Weights of a small GPT-style language model, trained from scratch on English Wikipedia.
Architecture: LayerNorm before each block, biases.
Training: 127M tokens, 1932 steps.
Each number is 500 + 25 x the weight over its row's rms, rounded and kept within 0 to 999. Layers, rows and columns count from 0. Numbers have three digits each. The size before them is the row's rms in percent of the matrix's.

# layer 4 MLP up, 640x160, rms 0.16, rows 62-267, columns 32-63
086:517542533470505499532486481507493484484490553492464494501471520518523495524496473452509482487521
090:535511519447453492509497492492464476495503441516553491523547513472470529476520471502514540468520
103:523543472508526479517508517461468504523491559532480474508491488528532483517436499485489470519491
102:457530524508482498513485500479510496533482512518554537510536518506498453466479442513495524481434
098:479497513494526489519509503443490531479505489487465485451494484505517503514529463457548508519511
104:524486530499530487539505509539493489528487489491580493491492467499494506507470518480541544528523
105:474507504497530472468463515512495499528514519520517558494496463517498453526464485502505473490506
100:484458498524513499513489493520484491536469535533499483464469469500507458511507556500507489469512
098:511492518512509501504460508490490504512492490511481460500508443452535519529485494541497497507504
095:467488487486528490493506482469513452507472546466509535486496445527501471474500519526509483483460
089:496461487471525494462523479485481475497497544534504470528518477498499506564438490483492520507511
092:473530514470471501514522468492495542518458486487529509508530509453502523537494511511532489511522
106:487507520480503478508525571513489531497476436502506518505496532535489507511504541532549504497502
097:512502509471477499529473488503492534493465477503526474522523480476485466484506497523502469519541
103:513562497525503502491466522506460468522492534476504495525504440469521536478496485475541493453500
108:507513532506516480482479504488478500491531494490554494480541507462486492475434499503496477475508
105:475464477520479488471487498555479487472492515428514496502473511484458523576537495518513510514516
106:534479495516508479474481510478484501464538540488462527508505483495541509513513487513517495505541
100:489500530537539534514464483522458478488498507491508497498531494530496506522483520500478471505508
103:469513488522460498475516484496517488485471539484506548512482494462495471512468485446541495467505
104:485508490550484492501485531489505541499488538486496473522516533459498557507488505469427507498459
102:471512486499548479507464543485456477488524481515471484480485531514510519522479525495519533530465
103:512522501515446456512520463514463532498525484509501533469495527465516457501530523510463494482485
098:477495477543526534498447488518506470495573445491540498503503543508503502491488518489506501493473
109:480514555466475506537508507508550499491522451441501514545485496482526508495525513511528491514452
090:486532492472523463524513468516503440471491496539477483483512504500514513490491509486517522529480
119:497523525513490479492483459514524547505513495528541530495510499526510505494479482522555516512450
091:499537502553514495535516514475503476495517476514488477533489473524505486497511524503470548514516
089:506531510526493479495491458516508538475483525460480496523479511521476510509472540511484511488491
102:480448534491461508525459511527504496490482531490530479497505485493496524550468499489502490544480
098:511534514446491475461489460500548529558522481447478489499513491479484524501487463520518499498520
097:518496554483504461482449495495475538509502501498529520522485428497531487454479480480504519534558
103:474512513463525489503497500456525489515494488468516537518467489506494532498485522479496525499480
102:512529544529535478488481482478462489495479477480491482469508502486527540472489522474462520469468
094:489464500479513526479408501548508482479509495504519517483476489512524523494499550518476511488468
098:490530567502501447512479519512482468485481520504478484525524450478460516507522502485530532456506
105:506510521545499499486497450486536462477504483470507529498534500515480494501516489511548512510514
095:489498516506468517487484482498504522493509527499503537486528516490457475454503479513523491514528
101:504481502521504496474473434547508514529463506517505517447483488504539473498512522508482482476564
103:478483528517518533498486461525524524526509516515518531484455507470500494462535455477495484504483
106:490492519497514476519484506488485504496511528500549492510533481505493494480482467484464492532471
094:492425549497515509502505500483532511493528503472506512539515506533559483505535535436540507464521
098:492495499513470517506563483493426518502533515449502484435498512492513539461480504506502505491536
115:512483472490526499502523506526482509476506502470475494499503509525491469478456473436520497515491
110:518523541504481491504500494459483502519486468485493466501471516467522535520491466471501520524540
094:517519534484464480522462512520502504504536528488537465494558530497483501501474509500493545517531
102:551475528514506488489509475514501486511520486494508505484496498498475521498527529502525458495486
093:470529526523490492523521455520511499479559495492504482501544496506477537505457472499482506508517
094:468510502503483507486459467488551471501450482506479448479542524499558506494526495482514511498496
111:500472503498505481470504511515484496542519504465550521470515472468514566510524498477516509518439
096:471479483478536510483522518472503527508448514510500497481507482495487477468484540485510448497517
106:493517509457568482529481514432496483462497482471524491492504558533473498478501503508534498488464
098:512523491511518514542482486516538512506486464504507457470443547471527457483455540520483493505510
106:497494548510482487479483513469526505496521487509449503478536470437479552534463513494501495482536
093:501508483557505544467541489501496459544527487459469511508507507521496529495481489513470457515520
099:502506496504496516516493411493547524475495516476521476518474516497505533530487498531515523513427
101:511543526521500515495471504524471522501510487480483530508480497504514468517510503519502467575471
103:512517531505523516477496485497511488495512501469501509480477517518515506543485461515494485529513
091:493473493492482520459511428478521502488493535460502503501465517502509511488468481524515470544535
108:498497518473520490502508516509469451496432463486474477527467506463453499535491472490517517483492
085:510475506558530496461484528519514506513491479519505517489506494409499493494481515490456516513494
103:508566516557498490502505501504527473501535543494512481503505511450500499515504496496512513512534
102:505503504501520451550511508496503501504418497484462480468450513467460478528521461493510542427476
095:478540501513494512511503486515510484562509501505503507494536541504470481506502552522483487509461
107:519496511547508482547498537540480517479515488495507540535518479511491534529500515511514490474474
094:492519533475504520476509502489508435508507508472491473502514512475501503500491485526523465483486
095:506453538520508459470511513472499505526507519552526483502485524565476483511517489511425513498517
097:541542519551501511464509468531514491446505536501469505486461503476484526459482516497465535549491
097:533486529544520459522525499485488498493509489506497497514477513515501482493537469459522509539487
112:510489495518516473527460493551517498489450488507496497491489495511483518504468534518497485504514
105:474495500539451462489543472486479500448512494464495489508526466447488525516483567518460503533493
092:474507505513506511547514511501487515510474488489505502494488468518471486502546474520515513530522
094:523510492467480477478511490467491540526435531495527446550503467526503465514513493462511501512544
098:541470542516542500479504482524526515460543496487521466477476523454477511493545504479453495468520
089:517494487501501473470497489503477507522511541444521507495456542476492488504456486505543539501513
087:508492533518480523490502454503488499469474547522535510485474526513555514509519481456505557545524
099:488502499528480511483476482480520505492486488515548469461545514507517544490511518546549521500493
098:534497493535480458477485499509524547531497496496496484484502489531542503516505485485477538521503
088:515520507472470524484470486481475494500491503472499505515510515485562516487530518524504496455460
103:500482505537530477511488466496505495510505527500485455485505520584449489555500501494503504508433
090:493487499484481525506433492545502504494472498554492522482510447476548528520506502504489500515493
106:501470518515464517491498528512528502460565518536513470496472525523468540526481498528495497467496
091:501503501518492512485531485489430482514500506512543494502502499453489520529493473488491549526485
098:522555531515438529501522506525474505483495492479472508488490539494477531470474499471502503514502
094:521471495496536519460486481483492526529469507493526508456484532483521480522485497517523518502501
111:466502502521504477518529463497508515490504519482513545513478557495498464515483528476532487507489
100:504483475503514526503526464523515546540532513470532458499494458499561515507522491488528489486504
110:504482489487504526483481488504512491556464474518471507501486499490492479515510515504503545496522
105:511478519508493524482497518484511501503525526538479499458521512513497492520509531469502488479539
095:514478501474516501544486509473534528480540514520506485498481473526523513530511492504538497527489
107:444478485498497492549516494433478456478478497460493515502538562547483519515524475490511520494527
096:452490492471526502525505469516516438479484544499466552491472500514505534475481494497510471514487
104:512482510438465461510503495439482497536506497514506544447540561503513490479489518470442464467502
089:503456509507513450473482477513507541539562494519452503514492497465491514513495489517478482464511
098:514519501519500482506457507521463523526489474500502520508478565492504459517489490463494491516490
116:450469517517498511490470468486517453503515480524497498472508476485569499500489518488504533494541
108:542451513478510442468491530514496493514481488512506479500500484501493522545516499514478545474534
086:458528525491476503461502488508516505448502529486482532486541483496468535502432476535496509477489
097:430482472530487506502468498511514485528486435486427479480468479492505499557492496498462490476538
115:558493496471497508494467483540495534516512514476471504514488528470521546478517494513522517514469
105:522529522475531493522514533499491503489501475502500485504484540482526490498497520506544513502444
088:498487564484509488568515512497521487577491504474503488506461510494491520457493486524452512493537
099:544472498502506481493479521482467504488516487529504501468506523510499544506504496509509494477525
105:476498456504489504505481459523509492504518469492519488490510456462528529511535536522507519519483
104:490491497522497503480539538504514546534520488499485483491522480531517501497464485502460488483511
096:544509524537515490526516511486465518473481496514529508534476514473513506502505473518489526543472
092:450482521473489539530476497481516483489499449439503483488474493518510527482508480560496518454523
098:482539505476529543525535492448502519515508536487470525486466499553483500462470460476458478497520
114:528471521486526525574524424497447458505475532517495503464512494517457491488441500495508523499478
111:512465509489489515511512476569520494495487465494536485534492524485510484501534522457485485493494
100:463506506492469469532513537474469510537492508485520514498510483492509497485475461482506499530488
092:515505510493528511529479538484505530532506469539526466482537487512505481507502484486505483482461
099:526465510484498484498476495490504451464503505454460489529506477488489494500501465483529504498496
104:501513557523529471503480484443457475503508485535513467466504459491489476448516490489476475504499
103:467524487508483451536484486506560487526497526498486479499509506474532500480478490521443515518502
101:479516509508495475508463513483535495493510517506532494483495524505518586513497524520464548531478
111:518508530493506506503492494534536531504509506541538508494497487475473518537521511497453527512488
096:516529469475480456505474472521521496529482503501479504487515486498524485477483522433535454478521
087:488456485526498534482526491500479448555483507477494497494540529505516518502507498539502471461502
118:473503483491470451490489496470517505505469496469524497459508525477498479492507522523491501493433
102:467515493509506467529481470484480477476511493508502475523547496476580528533529484493511455501463
105:531496538484527493486482489526542555503513510513489471522448505498490499511511451499501458476485
100:546538544445479521511482490505508499511546515523506482495503509532497518510561480528496488520520
098:521529483480497448469478481567513514511457522500491496479521507496522517479504544573503484525466
094:503498499480478497501512530513505481489502523464535509512488499507465477509513486482539528474515
084:537511515518474526516439507450516543485514485471524525562477498508508495475509518551477481489522
100:493552533521513515485475510476526521481509539465469506455466476510510479519509456483474499482460
110:518497494525508509531475562534464487516520508482565477515506516524498509526486466477492510514457
090:500511500517482523510474513523507484506468511500495532528509478494532495460521482512467471473493
101:518536517470511496504476466522510501534464476523528474478492524518489498523522465474473465492540
118:481487504524500486520469476479494472526527500451501480504508497510455464529484507496493505511501
096:482436500500498487573501520504518505520503531498518542513536513441447466536500522516529498527503
093:521503474510467455510486501500487491464515474482534493527550489502499535493492463533538500515519
104:448524528494470511471489480492529510518489474503501492483516525458483508498502535537468525511520
106:524504506457469500521510499506521533517493510492460480514499485462488523508512525498531476491528
094:510495528481509535530494467508523451443523509481452466522517519507476534469505532527532538513473
099:508498541534472548463491489517533490516476506475511488533512505470525489494503477476494518521550
095:500488508507490482462513486545464524484484486485486454497494454485571487502511477471497494496499
098:477524507534512563511489459478479504496516531497460476536472523523485499499514513516525484529504
090:493522487461539484530490493553501490519481492492529443489527511531531516493518492481516508510469
103:474528486455522482490501489522500521527502544501483470502494463515537492485476507504502498551482
098:556481499498507499480542511487499500495459478514498501490492544502508482515461453501495458487469
099:456536486508488485458457497484522503503510501483492513492546518500469523536532529510537492463457
096:500507487515529536427474496481500519507480542484522512512505493505460490507514525470514463488544
092:517518504488507500485517456498500482504502506471509477496503441457534488487516513508483493538485
095:478534530472509465483488513532514493523489485542518485508495512475519494511524494469512489471517
095:524511489543527486528542494551533501473469488466496500495509478522522520527475474505493507510526
100:491489499509534463513470522521453501455505477501491499509522517499536526518489512484467470519492
095:487504458515509472487519508473537520546463499541513481505539453451544493529468502485501474505523
096:518505501455507501523511500532553519480532525476537508510459457522481457513497502468505482467461
105:514481517531501502494540504481508499459502526522497511516488435527460523476504507493531539482473
105:536478454485488510502489469489506464452559470513480475505470497505507483517479453460508515485533
092:477467519450449507524511548470499489487491519490486482498517544469504484490521483555530472493484
097:543537507519512491500524508490491511515503505522510514493566533485488486493544504496535474501484
119:509500514539525482485517525468488532513444512517510501486519495520469538455505489513482521526492
089:493507539478510500512514502453467446491529515478491457499465499511500469523520501456512501521443
107:502448515455525468519480511535475501496496542481472456482501493505530495495460511529541496482501
085:529487537507577500516482479475501502536503493498494477462487488452520521518500466528555520504490
094:491500487505485520494512526516492479480496489478492452498497513497515468496465508506476555528469
102:542475515511535513527483512476531472496497517499504494472520514481505550495537518523493523498488
101:490501501479527488492480463528535513506471538517511529519488491493494532442513523519500473510522
099:466513541405507459498469529504501491525506535494501477484564478490477475526503460512471513503472
094:494474504513548494486471523496502501472539471514538527479483490505547469521504485519514517486500
104:531504545528484505504505471506532516505518492508516431504478491464513474516489500497528479465512
114:542500521466473492501498471497547494450525517498533496489481495495455487486538501556498490482464
089:519519504525462489512522502531512450462457479491526491485481497490519515515479477500505489510509
110:453490506539475516531473533479516499512466469485471541506509549507526538496523479483486537529478
096:520507512491502499534547501508528523511513448509512512489470549523529460507516469465514505452481
098:514533531495511496486505479533525464506479474494436508508508542548486511479509487506510493523531
086:466521558503497497493471509491512508448487493506545473494510510492519531526508453474520514499507
110:490488514473488518501487509470485493502553522494485504480482528482484482524473478518549510510521
102:484557513497490535502500502507505485515521461509534499523487525488513475511504502457494540556501
088:513504486475486460529506531537481525490519505524477499520515507468515490500516477515528473487470
103:473515541512458483537500514473527561453516492518502485495467511503499503507463524501492484573490
098:516507495520525463506470525476477509478474507514505535540522484540524477475535500499517475482521
101:474484506537476500493498519492501503521481479488507550511489467482507490496498476494487493546534
099:505468495471508499483515471441459464537495517508530508491501504517488498485509474508492464498494
096:542494525528490471470494486574482549587501534517522491553505499544528499490487482497486502481492
115:499472504488510470499507508512447519474519493470488463488520515508461521508493482472533455545537
122:478502525504448438519542483443502474492547508517453527503498527488488463541531507531534476501502
098:522504480501506500521510467500444477482465539450458473476483499494456503545484470497524479480500
098:494516541468517532478460463474454453443487519494521505522466496500493466495544478500494501517491
094:457484504494500526520506531525536501530547534511471545466521536485469485502513493496492505476523
102:490493504511507467500509481474484506507490535513526514488509517520483524496496493479501481472540
103:489503494484507499476463467525485553489501470503500539487520479503494534471517511550517500524521
097:501490522517502499521498511480513524448493494516496491501524526475501474517518497512495487560505
094:455498535527510486459490514519503515510506538484547429532475493544496503495546542483513491502491
109:511486481495486499543496474528492519495485494480500516477488524529523526493482489536495461485494
106:544502457526507528460505490511520506475478521458510494497498508532505512501510526490514491504523
093:518518534527463474529477480524484532529454433451498516503518444533502515550511457517487523509485
094:516513498515471543557499529501497521511516536530522506474519484530454502478519485475454492469529
111:492490481484473484532493459505487489505510521505484502508504464474467539471503552540500511510526
098:498513512471496527529522455517482475477507480552495510519457527465489484495493456499531514509504
097:473499518512493498521500453481516502537513489525480473517471469477518502511458538479492524491518
105:488532523488509489475516478495494541470514490515518536531520511423437501505457435487482504508488
096:479488533531493506471511484509521478492518545493493464482530484454510495480545534487462492497468
100:507541504509491487484481466502527533523512564502504493466499534435484439554505578562494513501488
101:489524479483503466500468493516502502456459527492522500498513440435509480520471434495501452543556
104:506472522464561539475487487504503507526500503480520514501489516512514487539516502523477457475536
099:443525516469490512531530570494505465529482486501501482532512497496511482533460521498448519507507
098:500494491498509484482519477479533489460502500456493453510517523497484497507492491474494503467498
104:457537504453540504533493522469504527531498502486518502506494519471497537470493502520474497498511
089:503500537510496518495520482481470531482541499500496527501483514545494495521467475506485453493489
094:491492494479492515505464483517462497501477516494538482531485514560546476472530518450530472463462
100:521508493547504504462482498510509459534526489478541518501481501498470487592563515485506486486489
096:527497553484488504495479492526525539480525492522496482465490487557465480499482479492511511537469
# layer 4 MLP down (transposed), 640x160, rms 0.157, rows 62-266, columns 32-63
092:497481481489489475484507523537498485545515498463489504437487486544506497491462524452481519487518
092:470513486525487493448508492557491528511480498504543495552501517500463489497504490462486540510478
102:494510485497487457519483495486485472533482482507475489489500496522500496510470531516536505575496
095:470499475454509496461538463515519498473529483507479509510507498487505503504515536485461505470498
093:507495479502510513518538500500488501526496514468493504530542495521500467489482498500578452455541
093:488516507491447503480541488529523512504457478527486484516546467486521505511527464500470484503568
106:471516519469540502486541483525563489534518486495507479479505474498521529460515562446477484471512
102:457448546502485506492486484460486495537479470460464521497480480525512478467489497501484526513494
091:501509540495465465469510476503487517493555539512523511509496504518505533503445542488493499524511
099:513533511478498474538495557450471499476503468525513471503522496482524507513486526485503514525553
090:503504524535483500541503522462514501523473497540512509535515457496492504529492503487480553474535
095:488529553547471513508539518520497534493480528461507506450453480488492480473502515510471551518537
098:491523507471513498493559464501511463520504532485478503513522537496527462519476496500478497465537
111:475512492476499469496473469508491514514537531488525506491531538526520503461485495505512461454465
100:478476489513499497491473552544490459519480492522549473513515477499496481519510514439500534530484
099:526496459497525535504489507543473527461516474544502486471496517459495466453495507490521472506492
110:488483486471448496475477536519479544471477518548509468485506489508472489496498533475512478494486
106:501555490475475496469523502465503482490511524495495479481445532534521538518509551540508467518496
098:520489496530511483487518481465540530507502465537531538498463492503512499506497531475496559495506
095:485517483493523483513526465513505509507476531474528514455481517541472556499496515490441467528444
104:529487471465501490526485469488541516487524504504493511502524510523508493516527459448525492486492
100:466509517518523482466496493495492479503504557554536487520464530544500496496523493546497534520519
106:509518484490531452555487520482494492496517486502516529546487496537491491488502516510476469500447
102:507515498436436484480517555493457464502501532507491513506499506482493487483507518475498497555502
112:501541492446524495492481462491462505485495513486527488487482502519470511496539451530473487482489
097:492488529508502483508481519465452503517510489496546485528531527527539524475432509505536512501501
101:461474467481486525513528503499494534514483509487526460509462526525486477503491496496540496495506
091:492486485490494480484502524507512529521518541502542499512493505477509498442499546457504526469517
096:443481500554465506483511479450500516528514508513512521494518520544515484525499470502508516518495
111:476505506505460549465498528477510497519535513441513507497539469476511506510465484536497476494487
101:491471462492505484515493474486558462498483539502490447514433539496510496517527523536507490496496
093:475511525496530479481502499557470496483526524580510493537553505475473505484479489498459449484511
095:510447460472456564490543455494488516502495498519487506534460541477500494505496478519500473505477
103:507502486511480535462471521478462492507467514534464521536507524460506538494506492477491534534475
097:496504483493529490521477477511498527471517540456490522426502497506493505481510504507497486486539
092:446462433451485499525490531512505501468488446501480482492489535543523461496569527488499505509499
078:489500479481466499514527488504513510477493480513445469513514489507470507477510520507460487500491
107:537449462545529498494521488470479517506540505488532541444504513530465489502550504532506518485503
099:472503512530532518503551468538501514504489481445462461427465530537488454481502544499516527491527
097:492505468470501504488479469516519532482505457494497501474497516506498479465480495489475500518470
102:488477501519482485434538524475549463521499470550476490496507500478527514522504494528463487513524
085:502493494493530477495503557525468483546491525518481543522525535491532512534512538491452467539526
100:501474465526475496464478480512490541516472474509481472509487470527476475516458507512507573504519
109:513488492476492539502497531535455489520489513520480519516532464481467494496525506458503513507510
118:493520505525540510492437482504498520543480451477469490536470522527464508539475468508499542548485
096:504482483517486545518501468475480482520493500494499484513506497459486456461525512488510539536489
100:510527473479526528493526463495521500486541504494532489507446509507506481486486532528477505485497
096:502481496532473501501463495502454525465517486526480498504567506483476496539480476537478489511456
098:486520526482499507499516497531497489463479509451509469468481505502482473473478511464493520509498
100:532518532494489491545482528529470525480508501485497507469481519507491471521476524494525485514506
100:537511496532470481508518495519488533503556489490486494491508515494481516492536474508498486506514
096:506498495518523520486535493504500492513517482515494467488503543499493497546503461516536462525494
112:473470512445499508517479520472528500527492469514488510493491477486497497499512487493511454505482
103:516528490521504564491508486487519484535523490486463512483506501456544511506500470517485486511485
093:462494504518557507504544479504473502471497466527508509499493494502518469434478506513470424475520
105:498507533522490520488479494481532561495482520482520496471537478494519500512543500493501494502542
108:501499515518446532548527518523546448526512526523542523485523496465485506512509480507524536489535
111:506506543510479518505478500502455501497474453476488529479504466521512454515522477486505475513473
090:463494482508467481486466518482480522544525448551499481525462491471517477513534521479467502471513
089:506476560503501543494499506502466509530495476463565498526507505473516520496485516482477455490492
098:568481485486491486501501513485508515467492492553470530531495485509518498482503471502517475507524
094:488507490477486506475477512495482513474453510496531514463532519534484506526506521522513454508500
104:443498514477513492520529521446448537509448474498495497469561503519526520482485532468485494496479
097:480477465476534502481499497527497466512495510500508513493521501524496509494515517533486489471489
101:463506527530512516548498474516519554460544461461500512536528522500504512543518513518455559478511
104:482500482537495492499483521507487483485462503530512518486479535471477551477503518502530520488483
093:492467513510509518531517505548539465508473502480494533485517483504492517510507521503507459543485
094:499505508461485485505583508478529481521487494501523510516509510508525516536550493481473496509471
093:477469512477535546491510507521488542499521525494525483531533526533489446539475490532469465483477
111:507534515506473505539474506475525528444475500497458494526548492476528483466535442479508518465498
100:526457454476521485520486499454486522512484496514498512500558499465540469500484497511473506501532
099:481471517512514489484487528484483500502470535502513484491473510530526511490495489513492488481470
090:534499538537457531535483523507504451528478497491516523504472478502487515495468550518502514485469
097:441474492478501503501551508490550484511471536467503505505480481518513450488526504510497462505469
092:509500539485543538519488506466529549516499494498456511517471507518467482509536533479512515518478
091:526477517497502475510468513497493463470509503483504493475498516506452452485502527474501456507495
101:495454514508481538487490486473481473479509527495480528483504488472485524485507495451471500511497
096:539459515483487479506470525518483508467478493491507433475524484497482501498455534531475522486484
103:525462512537445511513524521448485497493516513509495508559494515528500517532486461525489521501491
103:523504474543491528500520528497587523513454493484448499484496526506508493497534467511508501550499
089:522511470533497475519529480519507554498480451547461508494498508492537502515498487479457471476438
110:502517513525537520494487483502506528474522473474480528472537460517506521531469476489487526425506
098:524485473525488515512509500490493493496509487530451466483481523523515540512489524506507489506493
091:466515496524489531499507491517475474515508502462489516528472508537491536515487494495502515532490
096:529505552495485476483494555503514478481483506503503485509524490480487516497538523497491492514541
104:477520445495510454459509439466501480492496495507506480502460479510501492497503583529475525511515
099:487489508561505525489515519519536516482514539495497500449511501547517521504482518508484479511538
097:509497524486519502494514481478457496482500514471549504490503515509483509526514506525529504485456
116:453472493463491492438512502498523462535467431523466497474486500462519516460480516473474511486501
101:501494459492495545485472491494515508509491470524445540496466464549485490474556557473506504485498
102:543491502494447513515501505478494478515473541497472500520507478546489522531505486458516511496472
098:497484580495508469490473534498536471529495480554528499511479445452537487535485534518513463470546
106:517516490478475494489515487516500539487503496545484511501544485490514538482511522485510458498518
090:531506486486458490495505525494479499502500485489489484478477498473489488496491524516466489519484
094:474534457522514485508476493465558515483442537480492521467465513517510537522489529478557483496513
100:512471497494523497488463508535514473510528457487500500554511450493539470499541505521503481508529
098:494446463472520498479511519467488505459503502464525474500538497496530486518467504551471478486537
089:520495487495493538519487521520527525499501545533489472513459515511507505476496467501444507486500
101:518558507465483436473469525502517509520513515525485511495485501541497477502439511505506497492495
128:483494515498536514517486484504479495508501507503509513505484488468504465533531514509490472517551
102:537488517474492490530560480503461517448512500515455468505561526470529562475501464516502503445504
090:502502484495442470535508508514510495529486496550514517555516493509516470457502512497463583500501
105:482515482501490498515496493492490482485531518543473496470578492557493512481493467493552507484482
110:512546501521505451472509453458500504504472494500561514488514494475530553527520490498521505492535
100:491500453517527515519510467546472489527514521462492454534520502452513518479489510470515501529499
103:501541527465589508479481483469483496438511539506461508498494479503521458500484541502492497455482
101:500530483497470511495529528500495497558452509489545521541515494500482511532481481485513486521495
102:509490440538511501502407484522506471477506503484495467531492493489510468474494488491468488496525
108:461529537504494511510518520491506526529490520511534517451534485495495465494456470490509505522528
112:492477530517504492512523508498533478459455525489531498535486515506501474490481526456482507506493
113:481501441499493518534499445535496505528492509480494479508521466495492484506479468457488452496532
091:468492540500518517483453519516480546472505495504563507473492486490526484472531530531527497529494
088:489487449499494518500490501498495496521519477490491467513484490500505469495509448492507510470544
109:491488534464508437494530477501544500529513542511565518520497477521542538527515501451505454477510
098:515459510481506514486502526507541509561498478483498530532494474517486497476487502493442502469513
097:467522437520486510487537488507499503504506535496455471533480507511495496501476515537485499488546
102:495477502460475492486546478482458496482528509516521524516507484535476534527494544471437517476533
094:528450439443523505526530515503523499528510505498493525509458503519526527483517526523475526531489
093:506502516562493522460494544478480526493465505486543553517491493482465481494550569499493493475500
094:508446481546520475521480502515527490495510492473474487476549519484485476544513521487479512468501
104:484497448489485504541513444502500494500478501529488470514487482515528528496520521511474486508476
096:504497476493538519519526502471501550507510478518497509545527507527532549496523499477513511491518
100:462503502545442451489495530505513513502470469476519517525514526535489502479514481526518415516510
100:483532478468498532491511456496538530508493543546492500459452487523535520515474471492491454488483
095:512484495500515520545529504530494504483476510501492539495509528473457500514533518501480509496437
097:459548526482519496514542492508485518464508452492506521480492449550541528503512493488503471525486
097:466469479506468478514515445463518526513512527511462470460475520511483512486506480490472507477502
105:494504458535523508531507534498500478530533512528509467514507512506472531490511531516482544498445
100:522542517516553469534517471500478490480513509499519480517486516502481488485462495454486514498539
100:489494510520468483529494467478486507457471489498486506481490516513505436522493517536483510508468
105:482455512480488546516552468525501502516532496495473480515512491465454464478494478460474478455513
100:504503470482491453496483479506450478513441535520491494446490481516477525531450506456486519512483
096:477494523484472475489505508492474519543525500512513535557516521499553492452519513471505508467526
104:483480473470488502534514488519517521510475529506509512507480538481536494561465534506494482488493
092:484474505525485522509493562494494523527513567500465482510550468483480506500504493511543491497486
092:441517511508486476454499512480493505529505490515553528527511510479524509493524498491482485446470
093:495516521526493499521529480507488515489463510487506494486477509502529472510491524478504538439527
099:573484519515454507486494531509544504465454422518488471456500475502493483541523481493489477548504
091:477494534522519470467507450497454469495512512490515509468514498490505483496510547447475491503493
098:551493480521535513539513463546503465505464502513466500539425539469509503476507516528485473521505
103:530501577464496479510502458449502467496478548511504548492514498548463577484477508520504544544470
103:509512448527496490478506532551488492491514528490497473555488511480515479534489473455530533466474
095:519532491500524525431507480493516485515554506548545510468504547475483483472503508463520492534459
103:463491580498475477466411557531495521483499515492500498521498512491511479495494523502533513494513
104:513488523521495493487493504497527507512457463520521483521542519467450507492476509529539506499487
104:475522503499519482524482523503491484512525443475516560549492515513494487528524476541491504466491
097:506497536500483556510502551491487539447497469502442507490504523502491520483486488496484499474535
091:524519550518516498485516511482530511504524512514568492506471509513494529522485508501506544510444
101:513469496510478494514489487516508507491484533494491522500507490523468490508474485512524495494493
091:538474426540457525505514488522505496483503499525475498527530495483484518514555495494460481521526
106:510512497529518490470469501498456493519496544530528503511509506503490521466500454484514491448529
097:514481477465467530508500477524523519524488503518506523486498534512501511477510487462517511522495
100:522526447474478523505504528433484523498514527479522527501522463524444532532494499476471517499477
100:483520518536481466482541498511476503472497531505492492528494502496508471487499519512534489512537
117:493490508492513511521505492499521511480476480525525495445498520513474473476467511523492497483493
091:550532471570476499477485536510473509470519544505510491534556470514484473554497509543542502537522
104:516497513471484513498502522540484470503478525482443492497487493463496495486477498485484512526503
087:557503505523541470493487502468487487525506492514515524460506523497497522509494497519530529436542
098:482499511538495543508489542495504509478493533481536488538533501473479521507509503480496510437475
104:516459502541512540514481434485495520460498502529491517493470514450441494485543520534529537465479
110:505499473491501526488487496493516514474466580452508490506488480481521512498541463494488512502479
103:502504524501488507536486471454526476512527510515477506494490515535486501475497505493514498515523
094:518495502526452520482508524490488551510492526473528485473499482515496495529483510489514491490537
100:505483514494501486429478509493483488516508503481494534499501508477472532531482496548512482537497
113:505499513487506483497530485477492497509520486512477491521451499493469534481525495526485509475479
084:488504535483501506506509508493469493479478507499479494485466482504496469501502483523481474512501
102:503488496448471523502516526451483497503503509458504494445493528499490519461485482488488467498531
103:519517523514515514518504507512532487497517526476488503523532436433523470500484497468499539508478
097:535545468499505501503519542483498527540458472481548540475538499460478491477513511494482530499519
091:488491502485512497539471510528498429528502515496477493502479452509534471461488482533458499492510
096:495447517509486528512524516481517469501495479530503477516551538479494512510533505532530521492469
099:536538487535487536532474537475507470464484426508452503501502541490496478508498519496540506504519
095:463529494518527502489454475485527490482477481476527521493492467475514520444506513538548523483458
096:453513482498509561513499489553467498503508498498486511512481549464499465493509465475507502508491
110:477522483509539449523495516488540514526491433492522498496494491497517508480538491491496525485459
110:493538523475502493532463464492502515465495508477502491468514536450476540506494494497462463495454
088:541495518513493507484516508442472522560529484464552517492501539522511508538500477472505473510490
096:506522489514448488508470480450503475513521520506497464498449499551499519524546503525544454496526
111:490493494481490491508526517518509534497510470494483489464543529483504502482486487512484512512526
101:451462541494507534508527448503525487466516470528498505518524546533507475502497521511502503537514
095:458544503514492528521523510484534515448506507521507491508513518520495530476490467515472520522498
097:523498447525512472492487503541523523555460503468474501509539511517515503518472517536475476505499
107:518475532473500500471527562498513500470491482512479481485517510476493465472505474496504501503534
097:481515504448468521529532543480499500506482513556497496471463533490489462492484488563492426525481
108:504492544500470537473497532521511500518548484540461520511473514503486498503484516499499538455456
099:514515531499499488533506486493503518510523473498516506482502486447478504497508508489491495567508
092:537492510509499504546485509496467528482527460479513514520495461522482486496460440498523467497541
100:548523505434486522533476506496510486474536512492507465482529508481505492475477474495461533494517
118:496475488571484480513506496476466515520447483508530490543467507524543488472479508535448472498497
096:488444512531521516519546535549498512509486489489446520525515501538507557542517518550514496517495
098:499475534520525546499506464546545472516504528512542516539551538515497507524488522468509481498476
114:540450508475517499447467471513503510512504465527521463488519487507502508498505529476496528499534
095:522528466547497485530469460466492516541518452436508487485522467514482507468471523478520485479504
092:507511491555535471536486533471483512500490497476554504522496540511526472481482509508546496518463
088:554505464497507480476486452519502514515514526483502487515486528489496504464459484470541501484487
102:525491538462496527521470505498547504484501498481511484433514517469472502522534495473546503507520
089:511507465469481560517537484526495506519545546524534523474523571515518493498479513520525499518461
098:531487471482507515486526488513501491508534458530502508510472516508524466463574547526502479522509
090:542463501483538561529511529523506464529469479485487498506538533526518461516519523510479452505500
096:507489479472508500494483522541519487503472498466518488491499507533508530502514517503478499502473
105:488514509512499524497524499514519528489523455468509499514541489478505496458488547459496563484471
121:470463527519543504514497459533547553472497510534507499532497526501505529489512486537476486524513
091:527528529457506496484472469504513537498494536463471525535541489495483509502458527475481522536445
088:518426558492462542487535532483474522487509519547480509478496519497506492528464471491504458503459
093:482553512491491493480478496463530533526521521522503500487498473447492460512558481515526454487516